{
  "d_model": 256,
  "n_head": 4,
  "norm": "layernorm",
  "positions": "rope",
  "attn_scale": 0.125,
  "init_std_up": 0.0258,
  "optimizer": "adamw",
  "beta1": 0.9,
  "weight_decay": 0.056,
  "schedule": "wsd",
  "final_lr_fraction": 0.0
}
Each number is 500 + 25 x the weight over its row's rms, rounded and kept within 0 to 999. Layers, rows and columns count from 0. Numbers have three digits each. The size before them is the row's rms in percent of the matrix's.

# layer 3 MLP up, 1024x256, rms 0.0148, rows 300-710, columns 0-31
110:497515492483496489520477512511516508534510503472558483499539511496527511462486449493547488512508
100:511513529513494500467499535546496515528483480471521499517490526490495501496486485516468512525478
102:539505512433559493472512474513531500510494484487475517533538514479487487523496494504505438466468
094:522503513474540498456494456490515542499504506490550512470473520484510498527501482475507503438554
101:497463509530549482459503520486560482525504483470497470479483505487505497489525496477531568494567
096:503512511458458508499508520507494480423482492529522492509476477529486461484473483526475482513508
100:525536517445554487521491547534481501529495528500474523494473528506501540528533481516504509525545
087:484492568519477519544506497464498507451449526491481460512522526518528487478528509557500492484491
105:529455500469470559525514509472508501473463527525494466501525519521498480498482518557524547486485
096:494552491559507494549506504541484494474498497495482499510517459504485546511503502497517506498482
095:509514451476548493466456513531454454504528493519492530500475494478484475492496451477506493522497
107:506464525510468510496519461492465493526481499562497511464569489495475466473556511527458540476525
097:543485521489526512527460486495461530507496479516507490482450512527486507474475523526523506515531
099:479478522478476502531512509491500474486518440494506534453516531487485492537507513508497500506545
093:487512496488525500492508479473507454462494502484548508500522483465533437509467501526484503488533
098:500484475507465504481505534514496491483474522535443517533533502469515499499550546507446550527454
105:505470501491519487475456525508481525548503512553499483504488485501512478477491493554479485504516
096:514501502492500547520567477525492522436501541464501482457456524517472503510489488517517495496543
281:503483531493459511490453470536505565476496467500478530535529525475522526511512455486535548470512
098:488477521482470511492507461487499500452506484543502505440439485512550484522441510504473517487465
095:451460507503526454488510484489486500533518487543493520497474471494499489474514586515493500479454
098:520498492527535527503479520469508508461517488467515480454486504512556495527485453488500517517541
094:521508524490483520485491497494523500472512466500509501474507471462495457496528520485523528486558
104:488490554550495518507490490499502491486526507481568460475531478487505461474498479507480514469510
103:465516521492544479507493482494513490503521508530488485455496513510519535487501487448542506466458
104:535516456475439561488494516448478501498474485534477467499499458460540507493497555488494516521466
095:540508525565490526491502503469483489446475474470501494471504529471502465456518564474494526508561
093:468481522500441507528550495473483500510484543453538496491475527493518457519479520483482520497508
109:498522486498471495499487456531535490481526513511525483539507484504477498468539465547477456435528
096:519479515488525548539483504513474516471489565538487514475522472501455520518537488504438535509491
099:455487476501487478524525501493477543506487489432519464480394511498511544520471502515522518480544
105:484546547528516485484485439491508470537505528470499472534513493545494475472534516533440491506534
092:500450503492464483479536530490493528491502507527477455511543502493485490461491530504441520520489
091:486480519547491480517488503458495494487500509567458504481551462495500488492482524535524513498503
110:515460523505493532484535458507508492515475519471511518519418518526474453516516558507490499451471
105:504476550511472497491484514494482509514502483563449513497500491508471466513477520536492517515518
092:510493464481491535528493507512476518506485490492512505521517491483490530498488511515532505508515
103:512488491469429447477502505525545487486510504493515503523530518505477498493506510518489471493435
102:492499482468512515508538475486464516449478496518490486503504495464470496525441525496480480462505
096:468474490478545454503516481462526474537517455466526514497483488505504445501434495511501506477527
111:496518516459524545492516520498450473513477529473446479464531475515472501542513570486465515500478
089:524504506489485530496466499476498476512535482545517507489528473479538502485505484497462493501465
101:442507556507557501438474498516497437490506513443452487473479485535486485535523485490468522487509
096:512496481537523478503504496516527495472542477487544520530490500461504515506514448462499508461490
099:509475466492508533490509492503487504488481489512517427511495534478532488474482510485531524503522
096:532508537467466495488513503508531515514488506507514530506526480496475518501507433460432457505509
101:498502504546520548467497499499468505528527480428551493486490528476511490515535530557517507554501
107:452479512514491511525490567509514488474525495548503516509483559504530487482498495460500484473495
095:438499521529549499499462506516463466514491482482422488542509446530519526482462540494579500548529
093:473489503505489494532484484535496499545488523475504519495490538502495521521491481484521499533507
105:487487521486483485505482491505480481485471510513496478480553502531494493496491505493514487537453
102:474476497457489547464518507498529491521540522536479492505568546488526477527506520483482525465485
095:490484468495488517529500484531497473523496538490488507453531506478519507489541510521448505550457
095:515510512435478496523495431474474456499470521506530507450471498551487498501508533490502475463527
099:484519487508474517511473465491461465519506468507499473472522481462481519485530514524503482580487
095:482488498499538555498489515525478551498425514529535504531476473549502519485493512518511524512481
096:502520516484469495512514516504504495525516506464555529524450505509478484548464470487486483512521
101:544523463519522546515482501535483499477490555477489504521483486501475541483505446489516496525532
133:479503516514507553514517508508514519508482506492452499483509507499509544493462477466532491516448
107:464488508510472491508521461474502545500506486492552475500465510533512489516435468537459502541463
103:520507485496505508541486489526542479472526485463511474528556495468490537506498482535497468483516
108:483505505487540490523544491545502543566501487511521513472480516466491515483480515499494488471500
105:542478473513438535483500515474513531472521477512557521500504496471535535503474517529461520474541
090:531507515476502557498498468510506489525503489477513469518475498500499507509528520537470494479531
089:535499499504509514500475497526502524529507510545576505511519509506486514453566479507493503491525
091:499475471542497531543481487495471487464492448522485494475504492496522512446509501545549488533460
095:492500520477492483470459497501537489455484480526464466492458526496489491515481485521474499508502
096:466507473493483510511517485520528543564479534516516517522504526498506520507466529484503504471509
109:470533488462508510532497495494480489544548463498481523545470524462480510547519470443496501499493
104:500446520505509452521517499509497505523488454472519528511510475512488512537518466532480479510480
098:476465449541469534509503514464501527484500539513550499518476529480511490503477488496478508504460
100:500479460429523499471497469493483514531483518531503498492494551493484510470468519476544481474481
101:518497496482537532506495465476463486500477493474492461499507477480513466518491509532446474491498
150:508493526489475464523524464497495474513471508518480474467554515495504475508506482523440475456506
112:495532468495510491472450509492510500454531493479490504524501495508540501501463448456511489486488
093:472496482542482582509520486500513497435513481503522506483542500485566494517534518462482491513522
107:501495529459483482502513499472504463498496474493519497502499511500500459484492518524502473459481
101:513472525513470494486485503508540483517526483513479509519459527501505509500470465468453508501468
101:564511526551472492492480492448488518514500472522538541508446510484511467483553500507453532485485
100:533488492493450475463499511487507522536524482501452479518492504487500497467541524528484474530456
095:500505478478514490475473528491488482567519496508470514497531470499483494491504515507509493535449
093:483491473450486499494513517489486487483542526505464539489450527498505551508506487471494516520507
097:469510458520456448461481543462516511573496484453504527477464514482547529504501469488490525517448
096:497520487521501519494535488495521521444492467483499523454512531489503504523546471492561493487497
109:521503508523432464502515531512503510450491504524510523468522517513476498496514526548520528503491
103:509476462506503546471475525531513508542517490493498528507533499472499491497543477485471505514493
092:492520520528485537537491513503499520517483492509525507503529486508498505479580456492491493506546
095:517538464439513528467497507523500547493496500472548522469517470480488476528500449515468500531483
096:505505533512508567520500465460490456513541479448536503511497492495513495478485507497536482443542
102:497501496470521509485511494523495475527490505544481480497513495498503500472463572489488514491474
105:539472465515518537485463503490501481546537445456487532476479525442496493512535453466535503520489
099:509502473535514473526541499492508484458507500528506502474525515490477549468501517506540493500497
098:452550487482510448516506453537510489531506538498473501484560521501474460504492501453517487512474
092:478510529504579520518469476525484486517499511526475493486492505501514480491465513495458527512434
098:493484491500478504482534478495479519478463461509533457509537479484517517460518495496499483503546
103:513490532569510517514471545506495536432503491534527532464531488496556540521525518458520528496512
095:463516540536487552481461491532535502490483481512495493453475483491550529516541515483486515499478
101:487519482484562500525484507536543461513529494490509533521492491508524503525505487506515486477502
105:492505493508464497464509490488483488469458462475503478489498468500534482495450538511510504517510
106:509523528492480525550486461506513521471458507508544458524536508511545493457520494514488468474497
112:519496506551428471505476525537499527464495456544520535478477477461486482483501462478496498524493
090:482465510492495457568525488486515537510472457499503481483483567501498556495489479475522502505525
089:526501515472487542459557473460484516469506534488446469495466510502457480509521536524482522518506
103:514511484535543485534464495530502523485499498475564530493508480494489537481497447465530488512474
101:474505498500492501503506478470460456469549462491454465500524458491520486501491565504499492496499
101:501513457491472535514476499494489521527508475473529539469448477495506535536492498536500493504474
094:474504499541493508552562484511495534518479511525494452528525487521478550476531517550455501521498
100:542499506507445414497515479487517534535457475540514500488460490500462510479468515500475475499418
097:474523461525542497535498467483456487540526515444521514477502470501511465539464523518508487534465
104:485500494526507485505489510505502525430560453455489486537499524473544505488516498468506497475512
101:471478519511526524509525470518497529570520497528510468462422507480464507482519494513530505524470
086:511512494524516500518512508503523496479467537522442476465551494511439526481551519507497513556522
098:506471511466483509510555473530472532454489497527525507524580498493470526525492506525543513487524
088:517506483507524533513493449483497498507502478458536544512489486530542472541450526527511514495539
114:494484540532449491499542485496502521484494513575529506494512498488509464532539478476469502509487
102:501495494515562477517490487506525435527520506455481485524471544494473501514498513465509485502471
091:471495475496524442479507488498557470490497532439495483530535545484531470476476521492516506450526
090:523484535492445521486507531471515518489497474501497565507478485528545485519524487481494475508488
099:521491538495524504479494539511524511480503516506446476505501510510476508494533510478522493540493
145:512502493498479478472514519509495515485499499555462497533543535493533479491519513470508512461445
103:472510457486517500504496485496475459470488480491518513475557469526519478492491489461535519505504
103:507485544513512479509504473481518509503495512485482527512484528510524518485534516515528527489510
098:523493540521483508489507528508485468519483543521503514452431558539476500524556483467479500505499
092:476495456473528460499524494492481528532526484469528497516507522526510471513524495503503479562546
108:490508493500466519505504459482498523488475495504491500534516477495463495478539518553502502476497
096:486498499499496476495518481490498466485493473451499507495484489512475440510510518489528470485533
099:492467463500430509479497523469513480475485489458499475504466506516507506507518506460491498516492
095:535496480493506530546463526486485504547498476455538507506467502469502506488518489475544518542509
101:551516450498487526484499523504516540501472479540469504490504469488549487472478530479509536503527
097:489538519474531486497529494510523508507507508452473533524498498532523468555493505477463465452530
093:507480480541466483441521527511501542505498483506501461500489521485493518518478509501455516525494
101:510482475462481559514506455524479511494492489503523522554566462489511520515454533517463482474527
100:481509509528523539526472478483480488503523502515518490487516493521528475488526533486517494505508
096:450521439511487524517515483465505487505521541465520478448503490483521501504547469532526529482534
104:545497532490525571487478518492494538550493496489491467455494519496475501550469512522487510505496
093:505519499525495492487472492532489502523506512488510499480505529520495501471524502512491504556533
095:563537498476511491496506500506529479501497518516489491476525516517476440478528488496464504499498
095:502485499457521497472504509506529502550498492503452503498490501522454506521461532520491496508520
115:493488538512444527482530461528470511536456509504493511470476522505486479484481543540464511530544
099:483489547516523548525483447482509478491482538441533476445538517512533478513493498533473487541521
108:524496511473505503511504536462500541524530448472506515533473539462508509521526553533500493487467
095:538473479472532496463486508540535518525530488495513498533563465506502497509554461491474503504514
095:516495508511562502457500500531536533527507467553411509465487477477510538505496548484517505463496
093:509491486543484522486511481470510505477527479484493490497498481487489500488553522522559486511561
101:529515556556493495509494505539501553509465524499569513497477489525494512496470474512436515510438
100:517480472516473552501483471505518489495522468514525564442522490485550514520487511494513518521491
103:496522496502466514478473522481511488513547504522494516509527515476466477475499479501492478496471
102:506504490506544482540497488535523509544503507499508548504468530513467527508471467470512497503477
114:475518489516462510470470512461483524499501486516485484480548460492498508466519508528469475546494
102:503495487459491498473498481501496476473495512470496490528529453500533484535506512466480503486511
108:494469505534519524514528506501490509495479456483468509466466488527505507518472540503512502533519
100:547517498453501517481504462528498562532482483522505553517439548471466456513553507547508476486485
108:450520468469447484475531486494481460550520513477505511479510499471486458501508519562473507506479
093:513482520554483532474519506483509507436503515471505481480486499484528512511489467498535516537510
106:498485488486531523493526519503500527497501488506500477510500537481508448496530480493527516499557
103:510471471503488480476543518506505551511499520539484553459479497508467474501543495518433513503505
094:508531525546508529482476480535518502514513557477503467482516460519497493490524523520516506475475
099:506476493475523523519460495507467489509504470496509442474524480516501500508451487542536535552506
103:470518547539511462522512503548509493533503467463519500507512494506505472520523469533538474472494
096:548514466482472498479482506495502515568502481506498514497417484503511509519519497475489486488506
107:530480544517525509546497496552484526499490439524518558506493475508497502514479525531462485471432
108:456485529516478490477506520514483498497510459524447496498468525502530508541489511532503491512460
095:485491514537509492510519514483507503488480490531454476487469505522520467505493485488532469498499
094:569494523531555510486489477499532524501445503518480502508485494515503496504547502507463522491463
086:485505499501500470507517530520515494485519493536495493452531528472503515520480509482513511502471
091:479511520541490544509503467511492503481468498476488542497473454466498549535510512489495519501513
084:496472494548479506517480509529546512512521471495498514510535493476531508516512478484480516543543
098:491490472508532526514506500492493507500518467488499498508481546469497542497492520482492473474480
097:456508478487459508510527519544524534499521490481462437529474542497466512509527574535552538516494
091:535509485470514533510483502484474475494482516504462489502521481507483484495500550503518529482503
100:452492520449493516457495505487517472531503516508436481498497540452500504532523507522504517518487
094:488517489486504452492478540567496502545538486504481509478455537504479488515481487429494541531502
093:529502503445499486557532496562502487451496490523505478515578514521471534503458507500502480481528
099:484481518530491531490487504530489508479532510570545514492466523497514497490465492479490502486484
142:465504501503514479512495493492534489507520507482517506485467506490491486493549508526503498518515
099:481532456529511502510505491503469491435506492485486506483512445463498516482452497491529516504514
099:522472486553506565499496534533484503489503491482506546499458527507498546537521492472511518479526
094:504471459472504516505469460468449517539482490474538537506546495481508495483520553484507486530510
098:537532443467494508492489471491430519453467498508509475507494524513466501502452520545476485531525
087:518506520527472510482534510490497499452497493518497501502503458507498480479473533471515502516513
103:489503513476507499489484530457488493507465462525471480492507540489505495487541507501526494462492
093:486495507508460537518518502503491509488523509489494510450513542493533515494531497461534535531485
100:496505497547535506523490529491533463512497527506526475478522527473480495494524519489510513491478
107:544490483533443530494469466500491475476485495546516509493518472533557466478506527459482533537503
104:511487490462502516504518503494496520494523462534502518502514494469486502493517475496513480499573
100:537520458468503560522499488523483480471527474471514513526503514476491472515476451505512487509554
095:485498469497498494506479546519528524491494440494553513517497491485566518524476432514486519516492
114:493504550476508450532481526506512512528524517514511507485488522496507529483509454430481475496504
099:549515514460480457505544472516483498474477493473479471513485491513476556494488508536466478528524
095:483509549526550506477459493464478492579505484479474503474492515480511510510518546504515493516510
092:497505471551482500541534534464504504505492515457518514533551526473509469493538479479509528517504
153:481528514560488460464528534497502503482509511485512512491487469527499498465479514498515550479499
101:517489510511511509494483499518546501473512490555454497479448502511481502542527459453499543467535
104:491520478510512483485486550533492503532531455526517510494556515517508492485547474477537515492509
107:503513446453476518505490438487468498492506520543537484511523528491483494507507483488507496494501
097:526486511473506515482549530536533525434476495493508495465467479501492493499504490461490514465523
096:492531505474542504549524577516502471472536485511504482490467553507482456490475506484488502486555
094:503517529576480443520480517556547524483519458491543512497452524492513458460477445455502482539488
101:514500487488509558499503483500448496428497517509480478492481468520516461521478510491490521484496
101:531510497460506493507492458498526483487519516493478468520515490489516443494482459512430480482511
100:478479540485515490538498491479506481459496526490503484502510497521532494537476520506459507494504
113:512480518459480499525511481490485477547476480513526514477532482530514482502509499540441482440527
091:483506486518488488525505507510466500436536489433502504492501475492510539515451533476574479529496
092:508481487537472498486515509505469545512506485498538499501509466478510516509500504464534520529533
108:486501504478468454518530499552487554508465509544527490523491527535471529468490525508521483500506
098:501498477450548452493489491500492482478510468547489505514502493477507470474439479496497457479461
094:464483514498451430487502527483546516486506487535484486497471509548478500496480492528542471522442
095:473508509493523556490486472488480516469487489488479523500551492473502524544472507460474530492530
107:504493500518497511446522487488492463521500497564470490481489504510469559505485509476513516479514
100:499470478502501504531493497554492530513531464580489526519517533468504535492476468495492503505515
104:519499540478477494522488487537490520544475519470523504513522535511500497527441498558517466505508
132:468485464512503508510459492508509448477506513514532516469493505526521487514521511451501482485511
101:512507453548518499515466484467502547485527482507504502488460519504540523493486470435498492508487
092:475475486527516498485500499501512503518492498535499483471480506504477488485478501485519475514473
090:471481501528477518469493480460512489510530513505533491482524507455506496470471537516540534470446
102:500500483519496469488482500477502490535510488519498499474420493477489537523531501492572513520541
095:550532463499509529541499509526511518491486494481456494488480503520533541492490454460524478503509
095:493521501475495512489516491496507552529478483469537518531491489493502542531469502474512501483505
095:506526479475528473503502473521480484452486498505510480515528487547457508473522486486508506509540
105:469494486502511542505520494497488471514532478452507535490547479491491501538474507502500495507489
098:536475529534524479455497505486507515522488520433521530501492520480487441496536457478504495496550
114:524483482490501484457477541508516545505487434474511520510472482472501478490487506485524506510529
117:499505452484491491473520526499480520483480503517422509518499465520491522522479524482526494529458
094:546512470551490529500486555484466511440499498523482470480537481534510490493480493506516497526516
095:513484473497468572505494534495474462512498498498458475496519527493468526506539497520507518542495
098:532473545484452520551536486511507481479515454523468523512480527490505471472468561513494489450551
089:467518510515493550505474466463466456515520522517480520519511543513521486495523566509457504507521
094:548543502517459496524499525525496508460475503536541501472536485474512486508510499479473520520485
101:480473487515461472505525469511509522495463485507501460496470488518513540462454524513561479477493
093:545484516555491526507496490488479508504466470472535500502474513513502503484537489497496453499511
097:514518481510478516506512501524489529512510475477543491554500489518530513503461458487493535540475
095:482493523527502476452502537495513457581500503515500501509514498487456472480515518521499521517449
094:492537443486459520502478511548498508532522537463550523484493485512516508511465435510499481546459
101:515497502553504525520518492497499496462492480475475511502435510492553528517529525474454519519522
114:482487457485454540546515485473493529520481509557518504521478496489473527499452494542487534487488
097:523507539448500551517497515499472487504473483473485436521560502496488504530536523516482503510523
106:472521448460523439503525499480486511527508503482509524511490479489466496513520497491536492511534
093:491538534555506503491465502491545515508500458527495467501531489481500477486490487533495489521482
109:513501453475483529468464535487513491532543470566466500504473498483509514501562487481491505506435
091:499488445489507551506480448539507499536501501488516500509497507486463498501509495423540503517497
098:497494530566514496496525507526494557472459508499518453480505491507459537458501512533502477490506
100:484490491510499473490483500482505503562517463511502519459470519500500502504499481545509479549506
095:528455531501488491496503514502484523465518458520476497521521458506483551495497537477529487490498
092:542494469528542546501487512528536494492557476489511522485436458508519480499531491526505528517488
100:512509533471511483502487484543504472488526473503536533501553468492517484497467510453490462501502
101:483500517540475550509527492468514501452488533532481472462488526479486489515567509522455524540475
100:486510484511537509510525511513517487566480484449481462502492512504497508501474500522471537528516
099:519499453465506500540500507518487518494495497538499529474496460503462535545454484540484505538484
102:509477489519498474509523479497511503478437480481510511509467525484512530516471503487520510506527
105:497535537513499454503498485526493508516499502514481537489475489521466474487510456486507485517473
100:471502484507539489457497484486504505522505515461513454543497445541510505509469472452534513450487
096:478518513503518479443512546494512487510486469486474489486490496462532508524574544453524522494502
097:489525471494441501517514495499489534528479458537537498503501484520544489449445537496534510516493
103:483499518530445501496519531545512544466515490500534508527486523473509475506488492524431537519520
102:468505462477437482534511481478535495495530496481549499502559512485529478514440485516519503508504
091:451511476477530502530511496553502504505506535493519482505564497491502472531499510548534504548483
107:475515500520475451501496489497493471489530473523492506483502433499514470478467538496477479492507
088:502501506486477478517516467475500495502517482445541531478529529462471476506558503503498494513482
105:537486517515485491516514466498469501515465508476529523539465491542508517520450506507524483533508
105:516513548480488539493534493501527522503503543485516443511504514502478483516482483476482494495471
106:501489466490476535525514511481515482507531487483519509496581490494503508537529517535489505504477
095:521499445507489483532507489503495506460519465536486527501479471519484536498495442499524487560460
101:498517504538489531507511515506512515543474536524490520513496532520520517489505562477468527503473
092:450493541498553472439476479519552466548529529554515518459469560497508468477525497505477485469512
098:498499430461464533501500502474504557506495512528511510516536504466506450448458545557496496496490
091:474496506541490515489503528474473479465457461521489482492443513511526453528456500468493501482477
099:502508510466567524530522487497508480568505478483469441517484518537479511484500470529521489474494
104:525488543449530511497497505505494521465492510463481482544448496528516536525503497477529510449535
097:512516488466507462493517486496468487500484538487501465510494504523435524463506486526502511476519
099:465481493496508473467516463482465545530499463481512488459487515494495511505519483511503504546490
100:533518527503472511482504492512556515522492520499500526492491498466471518476526520508503499492490
108:487498491514546490492478497474497495527522506491522555498503534485495501522545527484534510479459
096:536528492475527506529516501483516519561489517482514500516500505471449500480515494533531491472536
100:494466492536472483496481504491488528537502479560508509460488537482502436502469485508490509508533
089:448453487541503477461490475482497471521521504512484494473478500514528489500535534496536461497555
103:489498540504495502493504419479501494555516489483524505495490489461490499494517532532460453479502
100:499475507497509500477487493469510489464493529491505468515491488495493489507518499499507507536470
103:532515472447502524476481510485512488494493496508463504485516501516475500530521457498520508495516
161:475497500501475473501514498476539507453510477483523482462462502523503499486519510530506497489495
098:507505524538539504489507537486484488523474481514462493494483497510521474508509480485527495516557
105:497498494526476535463498498510511515493513493502516503473472471487483483516540496510474515555474
088:518505507491522553493517478518538514500503509494471488500533479535583513498464515513495499490497
109:531486488512475496529521496514491547479485469458541454532506464504528495477453485466528493514505
132:507492496504512520494494515464489474500495510525481493475549568493520514482501508499549514471465
105:497497480521523494481486520537524458478499506551455468491508487493476488488501485505449503522473
092:526502492509481519500495502471490517399501406506507528506468453495527457521487508490477506474512
112:463527484496494557496499507517494501565506516503480496533573499489523515507558515556468489481465
096:485489501522501515512515507460493462476530504484465469482461484530555519510485517509493515480560
094:488496481483482498512486489501490521580499543507493494529497482516504512467503522491513515519457
094:470502482493496513496514517485485466536514502505482512508438533540499532516483533483530492489508
086:528486499553507583555494479500480492485494500482538510483539499480470491530514486518562481543540
096:470474482533441508514499504488494533499489532502505503492553511504527507481525501541484548519548
095:504515498543457506490507469504471507494518521524495526501519485495475531523490507495457516512509
097:486498531520495481488479475468517498469482484471490503519454515533524492516524546514475493495499
101:512470499498545533504489483508519508491486506557492493476498516461514502474538485511524535519537
102:480480459482471533456507554503504539502485484484462521486521495460524491521459518461492509527497
107:512478512506447502509515502494512500535488495505509494474486517489462516487549528551478515562500
096:465498480517486476501542504465509481474486475505487499470513533521512504531502504471481521499529
116:482498508558476508496504504511486517507480496538454506480467511545544502511486538523515524511499
091:491481459520503529501495518449488526445496478468508464503509457514545483491467506540484505536471
095:487485490492497429505495481530535507509525471543521512454501493472468509483447466467498494540472
098:500484529539487522474494479511501536501476527523524468485451533508539447489529539531431513479534
097:473510522508502460450499512501518515451529487547494520466482545476496459471506491443524530461523
098:499536535517524525504485464510473502523479522461502512509496533478491514464573496539461462496538
091:457512514494532510488528457508486513503510470524481463530524469532494448509512486550538485513531
088:499478487490493534500496488522485529490500493503502496490551521525507520514497490518533517543514
109:468503477528508523518475480494489485515495475491539508491499504501527522502472478489555485481510
102:486490503503524458515496497510468498542499511517463536475495489505478526550512568503471529550455
099:520485526470516554524495448500478526479499524495542487513483493524482467541525501542485501511564
101:490472497483433477465482513486500481447518509521513486510429515527506553507482474521481473472475
104:547517523520528542526497552522494513451512522552504520485505493476480546493469514473472500494491
102:507477487503536483504481503467473485469501516525489509469487485494523466509521486552519525519498
109:446532482528488476487473532519508479565519512531487525483517511477495472459523472475531491538522
108:535497525472572514510488456486498508496480514529497456542483545521492513512500535549531497445529
100:478537465495453545504531513530460507504496464510471535476459485506510525531444508514509510486498
098:476512513494495487533500486509475510501496499506562508489525477533505510462466497486510509502500
102:479516526505503510527534480500531497512462505427531504516529529463508515484521456531515482476521
094:501516502508475479511537523534509507464534467472492483470503469504478505482515456475551513508503
089:508527469493543511509463523491478507475484477482476540469538511484464440523479509522501469493471
100:469494525475457483562528468516478506467477500514555507477514511536502494540451427535468505499542
095:486475513510490543484551498497514476458496516471492481478463517502504534532516517494475489457508
085:504520495488493519484508486501460479530486483522506538488420519509489470532470549512518488477469
108:522483490517478475476508488501477533494475500504501508483473504515507500467449534544495490508493
102:488479468523498555528508496464462461489554466497494484492511530481555513534510513520533507470544
110:502480502500464456519494506518527499456542477512513497465536520500524492525457467518504515526495
095:562451490484502558512464508514501482503532510500546498482521546505509532501560489528511496493495
105:464517563532510532522500484493544477467526527503520467505522521470494466495489532503480508455512
099:515523473474503490498500505513462531472510477501486524520518495468497496475522539472471500519490
100:502480454503515433501491491504522516553489450546483502478461487464479540440496531489563512515490
100:514548522516519550501457502477480508475496521510514496502485504471524466520466515431445483479526
093:499514515548473497525505452485493467520485493522489513472472489507505474496472544507521495496501
105:487472442499497505488488504464486472533509472487475528514526509518499476527510483499471526501507
102:473513530514537485509504521528508505484494450489483494490509483477519486492530474452510507507506
098:514476531482480529449511482531536506513514470502532500522527455510486522481433496488502466476470
103:553500477510480526500475465503463543468485484491536521482532495504527488519463473430493510507503
106:505532470490485508497491510508522509492517465469524530508519519480498488496504506466491489482480
097:465532555554459509493508523464482529503473496503508489448496453507485487547474498538497507539470
106:546507479464485496525504507496462508458492516470482496494507483507461532519472502540471480569518
106:450497494505485469469513501502543487521495519472509506530493514520476478485495489453530491507448
095:520447490452476543485509458501509534492499499465535491467504502502529571551497451514459530517511
093:491471479538455495473528514515502500527481476506445517534563485502505507480487557483487473512490
099:532482497496490543497495500508506498555483491478493490508516523480471467506503489540509544505526
111:467503520521479496499520480476501477495544522477506508496431541502538485506520470497541491470495
110:538513510478484518482524459479501534468465494503507514479446532490506518514472543465450498470478
103:553508481428513462527505451529464500475468474459492492503492507523475512496486476505497471528542
104:541482522480488493474499497510490515560499492554477516477463531494492509498535503538505522483490
107:488504503511432458469495535465488496554479513493465494483508491488520515451511518485484496502481
091:474508509504548479440502474472523493518486501496516499480519473472515520502564468502519506463484
108:505465494464543557481491469474500479578493524545504498467476470483481449512531505531486544519510
090:526483483505469551558511497512501498479476462492498537496495511497547510536485563534503502470533
105:533476559461545461492517449510513495492466554510483488505521526511489457479493487524477504472533
094:487497483488498470496521505512512502441517500508465516456541493499501515506518516511549482536468
096:470481484531519496482473495496547502532498512552509455496486497531496494481538497524489533511452
100:467483447479499543532491472482489475508494505486470459525503523510524491485464544566515497503499
097:501490487499506542526524487506487525482474453454504496459500485490535527544447521495522503528489
102:484470503497507536484491495505495507453498457533483480444494491480509506508496514451544538507502
091:474523488461493539485489484487504510530494538502516508497537482535451495454454509502505486497470
092:472484526480477486467503503509486508495491474496507486513494503509511490534454472524517509504518
095:532503485507464501500468502492482545541528465524499516565514512462516531491493507526502526484505
086:464476464466486467483497474431489518514486482498506501430438506493526496505501545517522521528452
092:452501508439477481483524481495510465481535479508485526503453500483526486502492492475492483494480
103:521516534507481499493508506503508488483526491544488489504506500501512514488491521516484523486472
103:495478476451485463542517500536473474487509472511500505527474476523519522507423510516484481530462
092:511471502501537508471493463439506466524454486587487496448462477502505470471556524486493493499497
103:500505492479566444501495494510526497554497531508514474506465553491490518476535474520526514472449
094:495490495546451544496486513552489515479492517508504511462569508485509490488474524499471524534476
100:488480500521513458464506490511511505568461459480521500528488496519530462506476520507494497491523
095:489508464546517542496474446491496489496503499458550507487499448465513506515507481477478515503464
099:526516510536474537490474513460497476483496521486521510516431493529537497531475495419516484480499
093:474486537523529506492456466501469472459509451485476546521540489510554551517472517482455499476506
094:504510532511507530491479479514544509526472490516502461526507487513493523488506533543480505484493
103:480527500525508478514498502499485498527480506455522498505464516529513533480529531516556487471505
095:527495468464505542487490504524478503435488497521448460497479499497501537532486524510545523534490
109:490505493466510474461504505541502483546478523512470484494536515527466491524545515532554481487527
114:459501431473484491511471489510474515493527459446519477483552460504546508480490512495511507535534
094:461503466468513536509513505522532511506498491526487489518549491457471525525465492498505517522471
093:488499485476526496490497472541508531505516510480527492552547521485463467509472490519499529526543
096:514490468511482557453474492478512484524465528560472485460581489512512472468487517493511505508497
099:475513489520525509538473512509482494501488456488477460534528494451517519461515512520521508516463
094:530499539486533468471510469520499520472494493447498472534509535481451512534548462440483474487498
097:495490453503455485478509499516515516498505472509503494503544463470515453457520506531504518560414
107:462511495521454505488506512473520487503510488484537480522483544492529490456472512504503499512499
105:489492467474471512551505466519480525511490498478515538525433520516473490522447542517457496468499
101:528493528505494576506500500466524493500481477496498524497560483439494461501519551517461517483483
136:494503476507504449472485507471503536532482445497470501463477504522529517508480523485545484533482
093:489550498563519497466469489518516516514502484460517491519565449483517495487498463500506472516491
102:481517494470518507511470490529512464553519539514494494502497530519497454513497530543484491479511
101:524462505524510563508494470510490521558521504507557522488469494504531495462474573477519536526526
088:491487516478516480482511481480477489520507493469474474491458510501504461480500527508469509501532
089:499510497503494522528520501501493494514456527498490519512513533504467525553480545522517508488507
097:508504490538457504494490503454528522486477476511494501504497455522539504500539501468486529473485
101:506491479472514544524497462485507504472499496511545493499501484516525565512476550473537496479533
100:518533491484543483498489501490538521516530464471495514502506495441529501522521488525494504504537
091:534496471461505503487519476532531501487499534464492475501542515500523504500514479473506501512547
103:510493501512505517508438483488491511563520511451501528485446515481517499541519479495467473530462
103:463519501512550453511524528490515500499486515519434467451448488528530508512485529457528484483491
091:512467495486493530486483486507486470568526482509464507514501534463499469517527523575489481505498
093:513511499472509503499470493520508480525490567488512464545475544469483491514543485514453504495521
091:506464436486525523491513474542476531463506490563447472505482455513511521489476511516526507511475
119:550489509506468539492461501452497509489511489520504513504530515498507476480438530555490450512494
089:466508478476556514545484507537512452451514500545512468535530482543455493504499482527519479521475
097:498509515516541487498490544508511498524505475529477521510455510485527524518546518490526462481518
095:496485492521488443469530556542510511464521552547449468470530506519514535487506524477483529505439
091:519510512469484493495530530543504533550486532493513491494522528522471507508516456515454466487519
104:503536550483502450495488504485537481482492522503561512477473552483511449516489468486474513480521
109:480502508492457503515507498481501472513510512534486508524508516503478526543490522533469468538472
096:498515531506522516482499543524494530509464507519522528513471475505479496518506525470484532472495
090:452462472512523506494502493508537527546532493534509513483493534488477514494485487473489523536527
102:471513485514517483500524490484494501465513484452470493482489488476516488509505534441509503469526
091:487496511496489517531502482521508484466489467474512467495443514522506507522478499508514498495508
094:445496522508535482501489474480479451536509515523510475472478523496516467447523514488471457455512